Each number is 200 + 40 x the weight over its row's rms, rounded and kept within 0 to 999. Layers, rows and columns count from 0. The size before them is the row's rms in percent of the matrix's.

# down: layer 3 MLP down (transposed), 2048x512, rms 0.00483, rows 80-132, columns 256-319
# up: layer 3 MLP up, 2048x512, rms 0.00788, rows 81-132, columns 256-319
down80,090,253,233,122,208,159,168,185,235,249,150,180,201,240,186,237,201,281,209,176,175,313,196,258,158,179,188,181,145,247,162,223,203,188,197,127,283,167,153,222,189,183,209,258,222,211,193,111,224,165,235,273,260,184,185,148,211,193,186,206,133,214,219,255,160
up81,091,241,214,212,241,182,216,232,228,204,169,238,188,88,193,165,234,216,159,184,94,208,198,222,230,185,209,199,201,179,166,206,250,199,175,155,199,151,141,283,203,218,178,212,186,255,255,202,167,334,237,169,225,110,185,197,139,206,179,210,214,177,235,206,189
down81,086,180,171,259,230,242,232,255,224,230,144,174,176,174,212,184,254,185,229,159,182,168,214,144,264,182,269,179,197,255,163,194,173,250,183,219,197,198,194,134,146,185,218,123,215,253,181,158,169,228,187,170,193,144,260,265,241,205,187,211,248,191,192,165,198
up82,097,261,190,202,233,192,148,183,186,167,267,222,288,198,212,212,141,217,211,147,170,182,202,226,205,191,160,214,176,195,265,113,234,192,216,224,163,191,243,195,193,290,165,158,197,157,156,113,136,205,187,198,174,257,217,217,193,191,196,207,230,166,212,251,246
down82,083,240,205,171,241,212,134,154,130,196,157,186,165,249,168,193,261,251,179,190,197,188,160,163,112,174,245,205,167,234,229,170,159,226,193,228,209,242,200,186,147,166,138,194,238,130,136,142,226,135,179,235,211,154,214,216,234,141,193,219,169,239,222,153,162
up83,105,198,191,145,159,260,190,218,229,254,187,156,227,108,238,178,205,199,214,235,172,180,197,253,220,219,204,241,103,193,171,197,206,200,212,163,213,223,247,175,187,239,204,176,237,207,163,208,239,270,241,185,181,186,166,207,189,166,190,219,197,193,148,229,159
down83,093,190,232,233,212,236,231,232,114,232,87,191,243,164,95,195,183,149,223,183,209,248,194,155,189,189,252,196,161,225,162,176,178,175,251,211,229,209,221,137,262,200,199,229,131,314,158,184,194,221,186,238,134,191,177,196,260,186,166,144,157,133,193,182,208
up84,092,264,168,167,180,263,162,135,211,197,227,206,261,141,161,177,187,249,174,168,268,161,204,204,254,265,172,190,152,196,205,118,172,191,191,186,242,220,184,232,173,226,129,202,235,243,245,209,193,255,192,195,177,214,154,233,176,222,227,246,219,216,238,161,237
down84,089,202,178,227,233,92,167,217,159,199,247,153,296,185,141,194,239,261,206,184,184,194,101,188,206,191,250,140,232,185,163,187,265,208,169,211,201,191,134,207,147,216,253,137,136,146,188,229,231,188,230,228,222,198,152,211,282,189,226,154,199,258,231,190,198
up85,095,166,201,172,265,100,206,145,213,217,92,224,178,188,213,151,138,225,209,198,198,159,216,188,165,240,172,206,180,205,205,199,205,207,134,182,235,167,238,209,194,215,169,209,184,196,163,186,195,215,233,152,228,231,223,203,222,300,182,206,155,215,142,166,210
down85,082,171,186,226,238,157,191,173,234,183,171,274,211,188,130,230,196,123,154,213,215,313,219,189,218,254,176,214,180,295,232,220,170,187,245,227,226,219,139,195,128,224,142,180,170,228,173,186,189,176,246,183,174,218,257,219,172,204,206,244,185,168,172,127,241
up86,100,158,190,176,199,186,172,191,163,180,161,127,236,209,206,208,197,150,236,232,207,219,212,218,265,173,143,228,224,219,110,171,176,213,247,201,163,181,263,189,213,223,239,144,211,242,214,162,194,246,225,166,200,290,174,191,156,174,224,202,197,162,116,154,266
down86,081,215,177,207,242,192,204,223,230,135,209,254,278,240,143,174,220,107,174,184,170,170,180,256,149,245,203,241,188,210,234,190,179,226,214,162,200,163,224,146,276,228,259,224,173,196,167,218,185,205,171,258,207,143,211,171,275,224,205,282,223,228,162,158,173
up87,097,206,222,181,220,192,153,273,214,233,189,212,218,184,243,237,250,184,237,100,338,218,198,221,226,221,188,190,156,220,180,187,179,171,143,196,155,145,210,252,224,201,201,164,180,257,178,204,191,143,213,238,229,270,119,214,214,202,110,242,199,131,144,226,238
down87,094,206,197,183,209,243,213,209,256,212,193,184,215,254,197,285,246,179,132,195,293,205,183,135,200,159,257,251,166,266,162,270,185,187,196,233,194,156,188,144,186,136,238,275,263,195,143,146,193,155,172,219,190,209,173,172,177,191,155,116,164,210,253,184,215
up88,094,195,187,200,191,189,229,190,199,249,187,152,215,247,198,303,169,254,191,184,165,204,198,206,228,155,223,267,254,249,168,143,214,221,171,151,237,277,212,173,252,222,232,173,196,192,155,141,152,123,187,210,200,202,186,156,137,197,214,207,269,190,222,181,136
down88,086,200,164,171,258,240,194,276,190,131,249,251,231,242,190,195,154,100,207,169,146,211,214,183,266,223,168,230,211,212,244,190,213,170,188,247,249,226,178,210,248,214,163,220,239,141,191,167,184,209,206,224,232,177,239,161,162,216,201,193,240,186,184,167,170
up89,097,162,199,199,213,221,168,207,259,160,173,142,160,241,234,283,302,195,232,199,110,186,213,212,188,204,149,277,163,201,167,208,178,206,162,205,171,148,219,206,221,251,197,252,215,230,205,308,127,199,220,137,219,158,299,195,181,193,284,190,182,282,242,133,284
down89,088,179,238,203,169,184,206,143,143,220,187,165,185,279,179,284,195,195,246,180,178,218,93,127,186,210,185,137,225,210,235,225,211,271,132,208,186,157,208,153,156,137,166,162,231,220,157,269,267,140,193,264,145,159,121,228,220,208,149,145,289,178,171,174,194
up90,096,244,221,232,261,103,188,221,155,137,194,184,157,226,193,161,223,187,211,244,214,202,214,189,171,166,178,190,218,198,175,194,278,199,159,190,215,222,85,191,312,103,214,189,206,194,229,228,190,179,214,260,186,182,254,145,194,208,202,192,185,118,223,220,126
down90,096,243,206,132,137,185,243,108,222,161,235,183,147,232,238,123,215,221,241,200,219,209,157,213,143,145,242,186,232,249,263,236,179,226,133,313,233,244,279,159,213,185,228,220,225,217,297,229,221,163,127,216,316,202,193,212,274,232,148,149,204,198,185,151,146
up91,133,242,197,123,174,161,228,155,159,207,172,194,177,212,154,148,185,264,217,249,200,178,170,238,198,289,238,237,207,216,178,173,185,199,180,181,249,190,182,188,122,210,284,175,194,100,216,244,257,173,176,173,208,205,226,130,142,261,197,212,175,260,239,185,218
down91,090,159,161,295,175,218,270,266,167,175,136,249,213,181,220,235,206,212,157,210,173,201,267,167,223,199,234,155,236,129,151,209,170,254,252,234,213,226,204,209,190,183,243,257,153,202,172,144,116,185,206,218,163,169,273,272,195,140,200,235,129,149,182,170,173
up92,101,257,208,222,163,177,233,231,179,196,241,180,217,277,186,203,170,213,178,247,182,221,203,185,195,208,168,231,203,245,125,134,148,208,196,221,224,204,248,250,199,220,195,189,185,296,277,181,119,239,116,164,158,224,220,153,184,173,260,190,117,218,127,229,278
down92,082,165,119,209,191,237,221,125,173,158,203,187,271,132,266,178,218,213,200,195,157,180,132,165,206,216,234,134,208,216,262,193,184,208,166,160,210,214,169,227,227,177,222,121,222,189,116,252,268,196,236,202,252,174,147,161,211,242,232,210,174,161,149,193,188
up93,092,183,206,197,281,206,178,224,242,258,217,201,218,207,229,241,235,199,219,262,213,287,211,172,219,204,175,259,141,208,160,177,199,193,260,172,168,162,232,150,160,236,255,168,197,188,265,178,178,196,212,278,220,215,118,151,147,147,159,199,168,162,188,179,204
down93,080,253,216,240,152,218,250,148,211,199,153,216,168,278,115,208,169,174,190,191,201,204,121,212,194,153,224,210,207,169,224,183,217,171,204,252,177,229,142,200,222,185,292,124,230,163,277,175,263,176,168,282,86,192,186,175,286,197,167,148,217,181,248,126,163
up94,097,206,195,220,218,190,194,213,226,117,241,181,183,235,191,219,173,209,215,202,253,180,208,190,212,190,201,226,218,213,153,126,161,193,213,216,183,222,201,216,173,181,238,102,202,217,227,190,232,240,200,239,225,165,243,186,247,221,185,213,195,209,116,225,240
down94,097,221,205,228,181,201,95,199,224,141,172,255,250,151,185,227,187,268,130,198,219,225,164,250,192,158,108,243,209,131,177,157,145,203,190,82,171,310,254,242,230,241,268,202,249,212,195,147,243,166,217,178,204,273,106,207,176,199,173,176,205,216,202,244,199
up95,098,203,188,192,197,143,238,263,149,180,214,247,246,96,145,179,203,191,142,258,136,259,198,233,183,213,204,212,249,208,158,175,169,213,203,187,211,125,190,256,188,221,209,200,224,203,179,178,185,224,176,186,101,205,137,215,190,231,210,174,201,132,247,210,227
down95,088,194,233,182,231,271,220,154,91,224,312,95,283,220,165,176,163,199,215,190,150,178,225,245,200,209,256,155,185,149,222,239,189,202,251,227,227,197,192,109,165,228,176,177,203,232,178,158,165,187,172,175,198,150,213,177,205,166,234,250,167,189,165,148,203
up96,091,191,208,191,264,197,216,215,181,249,182,153,233,276,175,194,266,220,242,268,235,150,209,187,150,184,222,195,231,204,181,182,202,199,155,194,164,243,219,227,218,130,186,248,191,187,204,198,191,203,237,210,171,162,219,177,112,231,188,205,282,185,190,211,239
down96,091,210,195,218,240,176,208,210,203,156,152,189,202,190,142,238,162,153,111,140,237,270,201,243,167,210,196,273,181,207,240,172,151,116,186,162,201,150,168,219,233,158,205,223,170,194,206,163,245,188,255,254,186,139,251,216,136,181,192,178,163,222,199,232,170
up97,094,190,252,215,177,199,168,258,230,206,202,202,182,281,176,201,252,199,177,216,176,187,181,209,232,188,82,133,146,208,278,231,183,190,266,181,226,169,171,212,309,168,193,149,131,219,223,235,201,284,230,214,169,202,149,252,264,220,193,166,168,184,185,245,201
down97,107,210,226,159,133,336,226,187,237,197,171,217,239,119,258,199,226,198,216,175,286,222,220,157,313,175,243,222,223,261,281,211,199,165,217,235,158,147,179,158,235,185,184,167,234,173,171,233,141,157,185,223,234,193,190,209,126,287,172,207,200,165,177,274,227
up98,095,212,209,291,278,173,241,196,221,124,159,259,231,155,205,172,201,159,211,191,174,176,231,193,166,197,187,186,195,192,194,183,281,194,191,181,200,191,248,244,126,204,210,152,219,137,211,141,190,197,193,196,225,222,240,182,141,164,138,198,172,199,231,223,160
down98,087,155,172,142,224,198,124,248,169,152,189,157,157,247,122,206,245,134,127,224,230,252,191,185,163,203,222,213,216,163,179,206,145,169,120,229,191,141,316,217,200,198,200,174,214,194,181,247,190,166,226,189,193,168,271,178,177,195,124,213,289,214,194,171,128
up99,098,132,207,242,226,200,207,207,204,134,174,215,215,233,185,268,240,211,186,242,205,175,223,193,199,200,203,309,225,217,208,167,200,233,169,229,207,191,159,180,165,195,203,193,192,216,225,199,146,219,207,210,148,164,239,186,219,170,236,192,176,162,277,227,220
down99,099,155,218,249,232,282,209,189,167,200,224,168,233,133,173,246,169,179,264,183,271,209,127,221,233,250,274,187,258,170,244,161,216,203,128,220,127,250,246,210,195,128,197,228,233,196,202,237,193,108,235,232,202,156,182,215,141,222,208,220,246,188,139,167,192
up100,111,136,237,152,181,283,189,238,147,188,192,161,159,191,245,164,205,222,260,239,125,268,196,260,166,207,184,226,175,198,154,187,249,192,172,198,145,143,209,228,127,171,171,221,168,168,228,152,146,220,254,177,201,218,241,295,270,274,217,167,214,200,246,117,194
down100,118,219,234,178,190,228,180,181,141,268,194,185,238,180,235,218,250,188,130,253,197,234,143,164,182,145,200,211,241,223,221,227,208,202,174,315,253,165,226,214,219,157,207,175,269,149,247,160,224,102,183,164,199,205,214,206,234,194,207,225,240,204,186,265,197
up101,093,141,209,198,190,200,205,149,221,184,156,221,256,167,144,165,207,168,186,258,254,226,195,221,181,216,142,107,170,181,232,230,156,202,172,173,235,257,175,244,264,238,246,157,221,127,201,241,247,255,123,187,190,247,295,236,231,201,261,180,159,169,156,217,167
down101,081,236,199,245,110,144,240,150,204,134,232,193,246,216,171,202,210,135,207,248,244,245,163,218,255,217,126,131,165,228,243,184,187,180,171,175,279,191,185,164,135,223,135,161,202,207,211,241,275,156,226,242,186,183,187,106,167,162,182,243,202,240,154,206,191
up102,089,211,187,175,165,212,206,241,185,203,150,232,163,234,159,238,138,137,221,262,186,141,186,150,226,199,205,178,137,197,192,200,228,191,213,187,233,177,104,133,229,173,235,179,203,183,158,294,206,183,249,237,194,156,158,177,174,210,242,212,214,191,224,204,136
down102,088,213,229,166,235,209,192,166,219,177,195,224,252,180,220,209,165,235,184,154,152,169,218,242,214,288,184,190,171,176,216,177,212,241,254,185,241,170,191,235,249,220,158,243,166,236,219,177,197,214,264,201,303,183,257,206,212,176,185,201,147,235,257,300,210
up103,095,158,202,190,196,240,188,174,189,254,192,138,151,222,203,183,194,195,235,262,250,179,201,189,174,248,228,176,278,202,238,228,200,199,219,195,211,226,151,178,233,201,133,204,227,233,149,211,227,139,176,283,205,165,249,138,214,153,283,196,195,186,185,216,257
down103,081,215,203,139,187,253,104,256,132,178,192,123,218,227,100,223,143,154,164,173,206,264,187,205,123,193,251,115,162,184,195,209,218,175,209,275,228,120,194,285,216,206,212,142,188,226,148,240,179,229,142,232,150,180,202,293,234,219,210,199,233,210,229,123,199
up104,091,305,216,163,130,178,223,229,223,227,199,185,255,218,234,206,169,179,185,176,124,178,193,170,237,157,187,180,281,237,157,183,252,208,179,157,195,174,200,242,168,143,197,151,194,205,187,198,222,105,138,215,190,159,230,198,189,198,209,192,219,219,246,178,197
down104,096,172,184,174,193,217,263,145,198,143,194,205,192,223,201,170,212,249,241,175,182,147,80,141,164,252,278,142,176,178,249,255,202,215,152,266,180,261,171,255,167,191,240,197,198,187,222,227,136,193,130,215,240,160,161,228,249,190,272,212,202,232,192,218,199
up105,092,224,192,193,204,252,173,267,274,151,241,192,261,277,213,181,115,210,194,152,238,189,204,197,296,243,152,157,211,212,231,235,215,206,178,244,191,220,174,168,225,147,269,64,213,206,179,200,153,216,128,171,220,248,142,102,173,174,246,185,272,212,141,217,234
down105,083,264,231,247,164,224,115,216,280,165,219,177,186,186,173,275,201,229,116,163,208,257,240,206,193,167,193,265,199,222,161,180,227,211,207,115,325,176,242,141,266,241,105,205,170,177,149,235,229,251,215,274,179,202,170,203,148,209,179,232,156,151,229,179,162
up106,089,193,213,206,165,214,226,295,261,235,196,284,186,143,215,286,167,200,156,151,198,197,194,205,238,187,291,181,205,160,203,128,163,215,157,193,204,249,254,226,194,258,242,134,224,304,169,182,182,237,157,248,285,184,173,140,260,222,163,198,240,197,204,144,170
down106,088,201,205,229,233,257,246,199,162,247,214,158,214,179,268,154,215,224,236,238,230,141,156,188,243,164,265,150,228,279,233,210,187,241,205,244,259,162,178,131,269,172,234,193,136,195,205,234,219,175,214,209,177,195,203,163,175,250,150,193,217,141,181,171,197
up107,092,199,197,139,171,201,133,138,258,171,220,215,186,173,243,124,235,230,193,225,198,143,192,167,167,210,226,167,194,170,179,148,133,186,298,230,219,196,91,245,123,235,253,221,219,261,197,176,166,156,218,213,299,160,229,230,132,194,223,199,229,182,175,171,161
down107,090,216,215,258,226,230,153,314,198,231,178,198,217,159,156,224,199,291,234,235,219,185,214,212,227,178,188,171,112,178,251,170,142,124,236,191,271,194,204,234,231,251,197,223,234,236,120,201,206,231,173,206,116,146,141,225,308,255,248,185,230,169,239,253,175
up108,088,186,226,220,133,223,254,192,188,171,196,232,205,191,142,187,228,202,175,183,218,190,189,151,248,212,229,322,184,194,146,164,250,224,178,189,240,196,166,169,143,151,153,167,139,203,236,168,161,191,258,176,218,203,235,201,204,201,222,209,171,202,134,138,189
down108,093,190,207,158,213,277,250,240,230,206,194,206,192,128,163,263,206,142,271,178,211,294,170,149,241,166,267,215,210,184,188,227,175,185,163,181,176,121,252,220,232,170,137,129,226,255,217,178,205,206,260,169,191,190,199,228,221,243,217,242,225,247,167,141,208
up109,121,157,205,166,183,208,247,153,190,251,160,158,120,260,171,247,196,168,192,286,196,178,203,216,176,227,229,197,219,218,220,218,199,233,148,215,179,199,221,152,280,235,240,200,220,160,128,206,144,219,194,151,261,216,178,164,176,255,139,212,221,151,201,189,225
down109,117,151,190,287,243,249,240,311,247,195,173,200,207,185,266,194,256,149,211,161,256,233,160,160,278,251,246,202,184,165,201,259,235,150,210,207,198,169,148,158,185,133,197,225,172,177,152,191,217,199,208,166,159,156,207,181,197,273,136,253,244,144,175,193,170
up110,124,201,214,221,199,183,243,153,227,165,122,226,233,206,247,171,222,168,253,239,187,212,161,218,242,218,223,241,223,177,167,178,223,183,246,134,211,180,186,155,271,153,269,225,176,191,255,153,226,212,153,259,233,207,226,208,169,209,255,210,212,209,237,236,234
down110,140,166,214,199,215,280,192,218,130,248,148,211,249,164,223,220,212,203,159,192,228,183,143,152,227,232,305,131,205,201,138,279,235,197,189,322,243,148,203,213,196,185,221,218,195,125,220,198,181,172,220,227,200,203,248,242,227,221,252,233,222,194,169,275,202
up111,092,209,206,180,161,264,234,202,148,157,183,260,160,206,157,239,198,195,190,208,210,118,177,199,195,234,132,235,161,236,287,194,162,174,190,280,161,224,176,214,211,163,212,173,247,222,125,193,181,201,200,212,204,238,160,142,260,194,181,212,231,210,162,184,113
down111,101,219,240,200,191,233,189,322,156,222,205,162,195,165,181,232,218,207,238,162,262,197,148,249,158,91,243,82,182,209,206,188,198,193,210,195,169,298,210,202,182,187,167,255,168,171,130,162,176,270,192,195,240,223,158,262,206,244,120,142,144,236,190,245,175
up112,098,168,191,146,201,180,187,130,271,210,182,174,227,213,216,229,257,158,203,143,295,210,194,220,241,211,230,216,188,192,173,197,179,206,200,208,220,171,121,178,257,162,210,199,190,240,226,256,248,261,140,161,280,273,226,150,230,210,217,213,194,180,130,202,229
down112,083,224,234,200,123,204,169,228,152,160,255,224,217,120,141,186,135,184,162,153,252,271,182,168,236,171,263,147,204,205,234,260,207,234,192,186,162,229,229,175,215,226,140,178,157,174,142,226,205,128,157,230,224,215,176,179,219,235,237,201,217,141,196,193,250
up113,101,185,205,200,250,177,132,181,232,163,250,231,229,221,245,182,193,167,199,261,208,217,188,201,271,157,171,214,237,190,261,178,202,207,230,207,202,182,195,219,170,217,179,223,183,204,114,129,231,192,207,178,294,113,193,260,155,202,175,199,209,186,227,213,206
down113,086,126,193,187,194,178,222,182,183,211,184,159,205,166,246,205,231,183,176,223,205,170,129,148,229,163,239,142,219,191,212,261,210,293,147,195,220,224,163,203,185,165,229,178,175,237,190,173,124,206,162,167,273,188,235,227,179,203,264,215,187,166,195,277,248
up114,095,180,184,217,167,192,167,254,100,234,173,196,162,236,266,207,147,198,203,208,162,189,198,217,201,213,145,215,303,196,153,180,187,183,180,241,144,205,167,247,169,228,227,178,202,255,167,160,160,211,167,221,215,240,256,201,243,220,180,195,175,168,119,174,195
down114,084,238,144,251,179,94,198,233,242,233,117,235,227,234,223,157,203,257,183,178,208,162,121,223,184,162,215,255,245,126,183,198,212,261,186,146,152,314,203,143,218,137,249,189,234,210,108,230,152,203,168,213,197,173,174,181,241,259,210,284,234,189,168,156,129
up115,095,213,198,211,226,181,172,172,157,193,256,181,162,176,303,200,155,191,213,207,208,262,210,238,156,154,147,173,177,202,234,174,255,203,197,216,153,214,207,193,328,273,181,154,184,209,218,180,188,282,203,289,156,215,210,197,185,242,195,209,86,164,173,199,208
down115,083,151,152,237,163,188,150,153,255,98,141,247,279,183,219,197,256,235,175,236,211,199,202,203,209,258,177,280,248,189,204,136,123,214,160,152,139,214,118,202,213,205,169,260,250,145,210,216,189,166,209,226,266,219,213,163,81,253,181,242,246,222,205,228,204
up116,094,212,201,228,234,188,155,287,177,293,175,201,169,226,168,125,166,204,215,246,207,179,197,213,145,180,274,173,219,185,187,146,225,187,120,151,201,189,132,150,165,205,155,190,189,185,137,240,210,205,172,206,195,186,313,146,236,192,203,211,199,156,159,143,272
down116,086,172,220,164,240,251,188,216,219,209,97,179,163,267,165,195,218,198,173,200,229,264,261,214,179,126,223,263,181,219,157,223,135,135,133,201,189,178,238,229,179,138,157,224,228,175,130,113,221,241,275,230,208,158,201,203,120,278,162,258,230,177,187,184,142
up117,097,187,207,205,243,219,193,158,247,216,232,205,176,215,213,212,191,148,202,198,237,170,188,241,197,201,195,226,207,272,156,197,168,196,205,242,175,251,143,150,233,130,208,184,215,216,158,268,217,241,157,160,218,171,246,119,253,254,242,200,224,136,235,226,149
down117,084,198,219,251,219,287,201,168,103,108,187,245,226,138,230,168,209,231,185,173,265,252,120,218,206,186,182,235,214,194,264,194,195,177,196,190,176,285,240,203,217,154,261,126,241,254,239,149,186,233,184,248,274,217,138,244,215,154,155,228,141,151,179,137,178
up118,126,131,227,238,129,141,206,249,152,266,249,213,222,271,273,233,204,222,239,210,222,205,191,193,249,224,169,231,174,182,248,158,203,210,146,196,184,160,204,170,275,140,172,231,167,173,237,207,211,158,249,164,257,170,192,195,228,292,211,204,165,223,182,245,259
down118,100,116,217,196,247,174,290,203,208,176,180,172,214,164,206,240,229,135,154,165,207,220,207,214,284,236,207,116,213,207,186,278,159,178,194,173,230,119,155,255,211,197,191,226,194,209,215,178,207,163,186,157,251,202,207,215,140,233,143,263,167,107,141,226,192
up119,094,202,204,212,218,226,162,249,169,176,181,215,251,158,228,225,219,192,234,252,183,205,218,169,203,231,168,221,138,208,188,209,190,201,237,215,193,191,211,173,206,144,175,180,192,261,183,228,213,163,269,137,255,217,259,226,249,229,187,204,192,260,233,205,229
down119,083,169,210,216,195,267,162,245,375,191,190,200,139,152,92,236,225,258,120,190,298,179,130,154,198,173,221,191,200,260,206,224,186,205,204,150,212,268,212,170,192,192,242,207,168,173,282,211,151,280,178,219,199,215,182,236,232,213,179,162,282,129,199,160,204
up120,092,185,202,237,168,232,241,210,152,193,208,154,225,125,210,178,196,190,192,127,143,176,201,213,236,175,172,200,242,245,94,154,208,211,247,254,216,235,174,204,116,218,304,309,168,231,283,205,179,211,182,200,216,230,198,163,227,202,221,179,158,207,259,217,196
down120,081,212,170,163,209,211,240,204,202,150,284,206,200,224,192,250,183,175,194,215,222,218,119,144,205,168,162,213,251,151,286,175,251,241,158,209,182,353,172,213,124,209,195,167,234,205,204,277,178,123,223,195,236,244,135,156,208,134,187,251,191,117,164,129,158
up121,091,106,207,271,205,134,172,189,222,157,260,264,223,153,186,203,178,231,170,152,195,225,188,150,186,222,224,174,152,193,186,123,244,209,160,191,179,206,182,174,184,130,229,241,182,136,121,221,248,184,164,226,214,191,249,209,208,221,221,226,238,227,170,164,214
down121,081,174,206,136,222,281,134,268,215,145,224,217,206,183,214,223,231,167,247,181,272,235,161,228,194,135,317,278,258,189,211,235,161,226,182,191,152,182,173,151,230,210,141,153,267,168,168,254,226,194,251,262,221,200,203,194,106,260,153,148,169,197,143,140,250
up122,086,193,213,202,202,247,292,177,233,156,123,162,214,307,160,173,193,224,197,259,198,157,225,210,198,192,190,149,103,262,149,247,200,212,218,231,206,195,279,159,193,192,222,196,222,196,199,212,198,109,178,220,204,116,242,169,263,231,191,207,169,143,202,177,164
down122,085,219,257,222,246,238,214,235,226,203,184,242,197,173,183,271,219,178,241,188,252,248,137,176,231,193,249,227,228,241,223,189,202,181,186,270,153,296,148,202,159,166,261,230,204,220,228,213,199,178,213,176,229,166,138,237,156,186,149,209,196,147,163,195,189
up123,097,159,178,156,186,188,226,177,204,255,197,160,236,166,278,237,277,191,223,154,122,193,212,190,197,225,175,257,259,211,169,235,244,192,235,206,194,166,199,242,207,163,185,207,218,208,116,152,214,235,99,192,177,173,183,272,216,209,119,192,220,216,261,245,204
down123,095,208,134,225,249,164,225,152,124,246,242,151,190,211,163,113,165,180,179,176,139,191,110,226,138,216,172,92,148,191,225,240,239,192,236,156,148,241,143,179,193,174,239,180,199,250,227,246,177,227,183,195,168,175,249,210,269,168,255,256,190,233,236,141,177
up124,094,146,213,172,148,258,227,240,198,161,231,181,191,277,145,180,267,231,186,220,243,239,193,204,177,195,215,259,189,219,199,174,208,211,144,178,205,190,166,196,188,180,157,194,194,249,242,144,190,257,114,226,166,176,248,257,172,249,206,212,213,167,150,202,196
down124,085,223,224,220,227,174,221,223,169,215,216,103,193,225,238,239,128,159,128,138,199,279,198,225,243,182,198,210,223,218,195,209,231,154,189,173,157,171,161,237,148,212,129,255,185,122,191,176,249,224,243,264,227,213,217,251,205,146,234,163,242,255,214,126,225
up125,104,194,194,234,179,212,223,183,132,178,179,155,200,172,216,105,155,190,166,212,89,238,207,231,161,215,218,190,206,215,241,203,239,219,187,217,200,231,180,200,230,163,147,147,172,203,271,170,114,180,211,260,186,212,252,229,185,189,201,186,214,143,183,177,246
down125,096,257,243,177,280,284,238,248,175,182,173,210,239,129,176,192,188,242,286,172,232,181,137,187,235,141,319,148,242,134,207,259,219,155,172,156,139,198,205,176,210,158,172,203,249,223,169,250,218,192,220,197,231,146,218,231,216,226,206,292,234,213,138,213,190
up126,089,143,221,259,261,223,232,280,226,162,200,130,178,273,178,182,212,197,192,165,225,223,204,187,211,206,255,218,121,247,212,299,206,194,224,201,203,191,198,237,202,241,223,165,194,183,234,202,284,185,232,297,228,158,223,224,294,216,238,195,230,252,138,262,238
down126,082,229,203,184,182,198,201,216,174,164,182,277,192,206,235,215,174,240,218,135,238,265,174,255,162,204,198,214,152,248,214,246,125,140,157,226,138,281,204,227,192,175,239,233,281,183,219,195,140,232,213,185,223,149,159,220,176,175,204,140,166,207,215,154,154
up127,094,206,214,158,239,183,185,129,180,216,143,186,230,169,256,168,186,175,217,245,154,206,162,233,201,250,140,126,233,203,210,280,177,172,256,220,178,152,238,238,171,219,235,284,202,241,211,156,149,242,162,207,115,209,128,135,142,172,190,183,241,276,202,174,199
down127,093,168,202,222,183,192,286,163,180,185,193,183,202,239,218,207,203,245,174,231,149,228,244,171,261,277,166,230,225,217,248,213,246,207,150,255,257,202,179,195,126,182,143,188,149,199,156,205,165,292,159,169,211,213,187,236,259,237,172,243,124,210,239,243,153
up128,098,197,189,205,218,211,287,226,173,154,162,221,249,200,200,195,191,142,207,144,177,142,205,189,173,183,234,237,215,227,243,233,227,195,238,196,179,248,222,255,266,138,152,216,180,183,301,237,206,224,208,246,254,244,290,208,218,229,162,211,205,139,144,191,275
down128,098,201,225,212,180,259,143,120,198,239,159,256,232,206,227,260,191,207,253,214,234,277,232,207,165,148,228,154,180,207,159,232,170,163,181,131,167,208,187,242,217,207,210,248,272,221,213,201,182,170,164,242,227,161,141,207,179,214,174,121,166,284,184,127,198
up129,091,220,189,153,255,220,156,204,226,239,145,219,193,117,204,135,272,190,209,202,136,201,194,238,243,253,153,129,208,204,157,265,194,205,244,221,215,265,189,204,223,227,209,147,202,206,284,206,204,204,127,184,192,204,126,186,239,175,179,166,194,183,265,226,211
down129,085,192,243,198,252,249,247,237,176,289,202,160,187,128,160,218,190,221,123,204,263,195,191,202,176,155,196,173,175,181,221,222,194,176,265,163,247,208,217,205,250,186,151,197,155,302,147,211,184,211,121,190,215,132,269,134,205,236,155,259,191,140,173,165,223
up130,094,172,189,188,109,178,268,214,134,154,196,186,258,143,152,199,220,142,189,227,162,186,185,179,145,187,182,233,197,214,225,198,149,184,178,201,205,298,259,304,220,199,189,189,241,172,263,217,229,135,183,130,202,202,187,199,172,250,212,222,191,252,187,215,234
down130,088,202,241,233,249,197,192,252,268,223,221,195,236,188,236,244,254,213,190,205,186,151,274,206,190,150,156,185,183,208,203,141,162,195,275,183,204,284,178,156,209,208,296,229,163,227,214,195,232,183,210,153,274,152,128,211,267,207,234,91,161,209,270,225,191
up131,090,193,183,169,187,140,194,254,223,224,171,130,227,255,192,237,207,205,233,159,195,238,201,214,163,206,87,197,232,191,126,246,182,190,183,235,176,103,151,159,240,201,264,286,183,245,89,212,239,236,244,165,149,218,214,249,221,215,259,211,209,209,167,165,307
down131,086,198,212,196,197,175,233,168,239,234,183,221,131,114,224,191,163,183,144,217,229,207,157,197,184,221,215,203,190,273,222,176,172,210,245,172,182,249,174,206,220,169,148,205,158,108,190,250,229,219,155,289,170,178,270,229,164,260,184,194,139,144,185,204,181
up132,086,199,216,235,271,170,189,124,206,218,240,195,187,212,250,111,150,170,208,193,246,220,193,221,226,199,166,204,220,194,149,157,294,171,222,131,219,281,235,208,211,191,211,190,223,170,193,77,138,143,173,213,255,240,206,269,225,215,164,217,213,207,246,177,249
down132,097,203,215,206,221,251,211,206,132,219,185,229,208,239,195,227,219,140,214,116,238,233,133,188,213,192,304,212,194,180,195,202,213,227,148,274,175,152,157,182,205,137,241,237,230,190,132,157,229,187,208,201,166,194,217,242,164,259,166,193,228,182,190,169,159